{"n_head": 4, "vocab_size": 512, "tie_embeddings": true, "init_std_down": 0.0}
Each number is 500 + 50 x the weight over its row's rms, rounded and kept within 0 to 999. Layers, rows and columns count from 0. Numbers have three digits each. The size before them is the row's rms in percent of the matrix's.

# layer 5 attention query, 128x64, rms 0.133, rows 0-82, columns 32-63
112:554583457427490483550532491545515555435489636597523459402519543501464470437482460495487468494420
114:567462474425501593526463471462603482539549456530528479502528535523472464535412492534401478480533
131:459461452488638509535463548498556519480560467498473468513585515418522412588476513450495562462588
134:502506462476514484517537580493529418561436404481440487485411606521571537495454466491561443496525
092:466567448427525566475515428516496479549603557478550371498558499516381427524450463445468506464494
138:511452547453522469490495437490502415624477512480479415490443449524479507528515497456564533497496
101:381530524551567472464482485470529510501543518489470400502514522551428420552541546445405449541497
101:451471450576446518395486600421537495540530593391531530509477567485531540410475506496473505538515
120:540661483474464450527507491555445495460393500510559460445453455467561531449572501488503494516468
114:619465481465523474476452528569415528529530576451453611500467560526513627508469511468499459522454
103:552507514511470501595506395475501481479538453453436597508551622387573498477554524490548534488502
126:371541517514507444497524504549471505472589525459567542532450627465492498503495395429583421407504
118:502459399520580484510549558537374499537489503444538434566531417622567543457479540598488501575514
129:649586552477450451456507548590511410536451517570475512428559472465548495411487504490491526559534
128:399446526511522583511426475451574457409514470557491435558531501499492448599504511473503597454468
123:489443415428502534442551478458497508539536520466422470488581550464544461635491478471402552540506
102:484515543525541472446429502453575536385438619482511429534557545515495513460538523546412497469499
122:578439460497507466556520480563543455453548512433558552526507581438489552467452622460484421438510
134:473460435387539522477555580546619485574555514405543532466420551553498493478453532496500505490505
117:439544465532538460477526596522489424477522515549424468442571485451450558507405470600513494529423
102:564556462461412467527537544534515491559404504514593476472348485448537536478480530523514453469485
093:509398509498516556452487473412564511475437595482461482559551509485510447446445538474452523457554
133:478567465508482433553653409515558502473482507490478517490423593526469479444529491486539470422524
138:534516379408459502484538593474585489567494512474592441438430419465497502446448572484580454432516
114:469427486540534582597431621530550495493513513442500520493428475488543486525555467548436576525410
115:486584548569544561417483507504521450506443512534383502477549479511462474541456457474441495555477
158:491476487454572491545446423453516516433509542484559452610606521509508484494479503556435529411652
115:520472569495486435463484513453509484541485617485421515490477495479539547476463548475471599588457
153:376545473545562526574441482507427512443493483532444474496580515491469467516532424508485519493549
134:373454487451552576432481534481452523513498583504457456485502518537423504579494426474447526513527
094:490515472464624490462477523494422503462523514495469531485450574474505551428545458533564438450462
104:446310438509520490565482479448473474433511601509495538498500562522433487480517566551507493517435
042:495498539490532617547418551486518526455545433542464568485376600522457503595575482507470526493461
034:409622472547552559514524500445479432571549545469521504434441507577528622535460445461493448484605
038:521563506472467491518528496466402541487502457498438523490614549478521564392528499490590483447567
052:417535540469522421543594486456516575506600435417517480489522514538488481460477489506523499458549
037:496473474405472585539444511501460457533435523480597409515498445459449513542512516533489454563552
043:468527450501562535600443499605580483545450585594502463489406519448471416521519540506576544486574
045:451567440554525502511463546442544503503507456532457426469506548411543427460510506427622455481494
045:494459453532482473480424601509590360561460623550553471478411409452512538576582558515502447556523
043:509405508453483503531495499488511546505398434486459462497495519497542404484568511518418574599435
040:505524605500611460467513496474562508473520492502542500534417554575506524544372534491590435468615
039:505531543455529467539541497598470505532501441536447595527495480510551588434511454437500488459458
037:541533529455580505488559549484463480541480444475575432458555461462469435544483530420518474415515
047:431494512501575591530432573490565498458497552516517533452474555536506503591446531446542493549530
047:490438442552526604478479562519561407601520552575487441459470476514465530558471536515508444569549
064:555504546446447575501406518543559467580417532549549487451420475528480492572503501517520517508490
063:462497551399506468515536406507434569532483392470520477569543492479534449436520443498502495500413
055:533527570467535534560536436589489538427504448504431520554509476514542434447569450541398507538378
062:462645519496481407575525567461450413511524500515485469442525470538417570453420501512577528501635
049:418579486555497406502464571447508419511559564564588453496529399484429560440453459479560518479541
048:517549447526488533457573476468500557439553474465394498536443612514528548505424558519518453491572
042:487353559480511526515510514509465574441413470527493533533452533582472511512604449548425489573538
031:549445429468522584560527520539516490506478573490590557507447479609473452545545478497522577500480
039:532562463535500416528529485491449497536476403529447521488610429477521544524495422495409479500435
040:514479487416479537591589419510555562487559417382505500567555539550474459441463444469516445420501
065:440534457521449475510458565487530441566462612589595395451489476507429539481420483397553536452601
052:549491613480474474477520459531459555474461421451477559545536541495615481470570488514485598561364
058:486548483539449516509562592491492512501535517460416575547461481528501539475427506522590445484508
038:621576601502399487551556498520498467534491465504534494553531551511480500512413551469568519522491
040:549383492456488589524511498545405488458537476496496488518503541474515396464656430457448562481454
046:527453452452403625471531472496499496570418498568490486526452566488546508530548501443458623533396
048:564517480479444499527566476529486477483456454518511483583570452457488545427549427427492574447461
047:465607470399522448557488493479489436532521527579565471443529502560487471476435442457511461452536
064:465495417542582416593530425566556546518477488492472469501531456559440517502507505482540393564513
079:452517549564503503501538501449533627508441540550406494564496567477521473521500570465523591442478
052:469436506441447463525489378503557478517555519459515499499519542540502523529564385440517479511465
084:468478460514507483496540485529517524476471474397481548528564584415520463509496563422468537466391
087:446488458523506450444566535495583508526529552427491512524532521417539606463508409432466481507544
081:479523557442482533483460434535504467501500509643485495511549470613419469491584481467447519429428
081:466497497530535449515489487471615500508492477492481554517507547458451475490442543541405561459467
082:494519439500425489506502444505466469480563493506544507560660515477476455512525494456504436485491
073:566514491455474509553493470586486459594448527433427470510456551532548455587504481489475531534417
069:573459561478478551533502433524544448483413499384430512409506527491550457481473575543520586520471
094:552527542398502514481551461508435490512461558547471534489515471541384547388521444519481529504509
067:537539501511489465520413572468521507528581505485472531552428359457474526530534546487487459490528
067:434463363486544490458484544492556463405574539530651509529520520461529487456533490512513481502530
074:552455601516518476488457453560508483382453482494489534514506377546494478471450460494507537522512
059:547432505399477506529520420608462527442431535460436493507471463537475513519412446505521481517464
065:368580538554580528516497520550486548493497440454519504474474442480530477504571516492463502565496
054:407465443530381563542569505404587526550503491506506526502538414440539468498461546454473466587494
079:598561507559543440515522497515479495453460501468485504419546504521379499441475428515467537478487
075:541483487444518482479572540565453499496574447563541537498546410533507542360463477538549466481471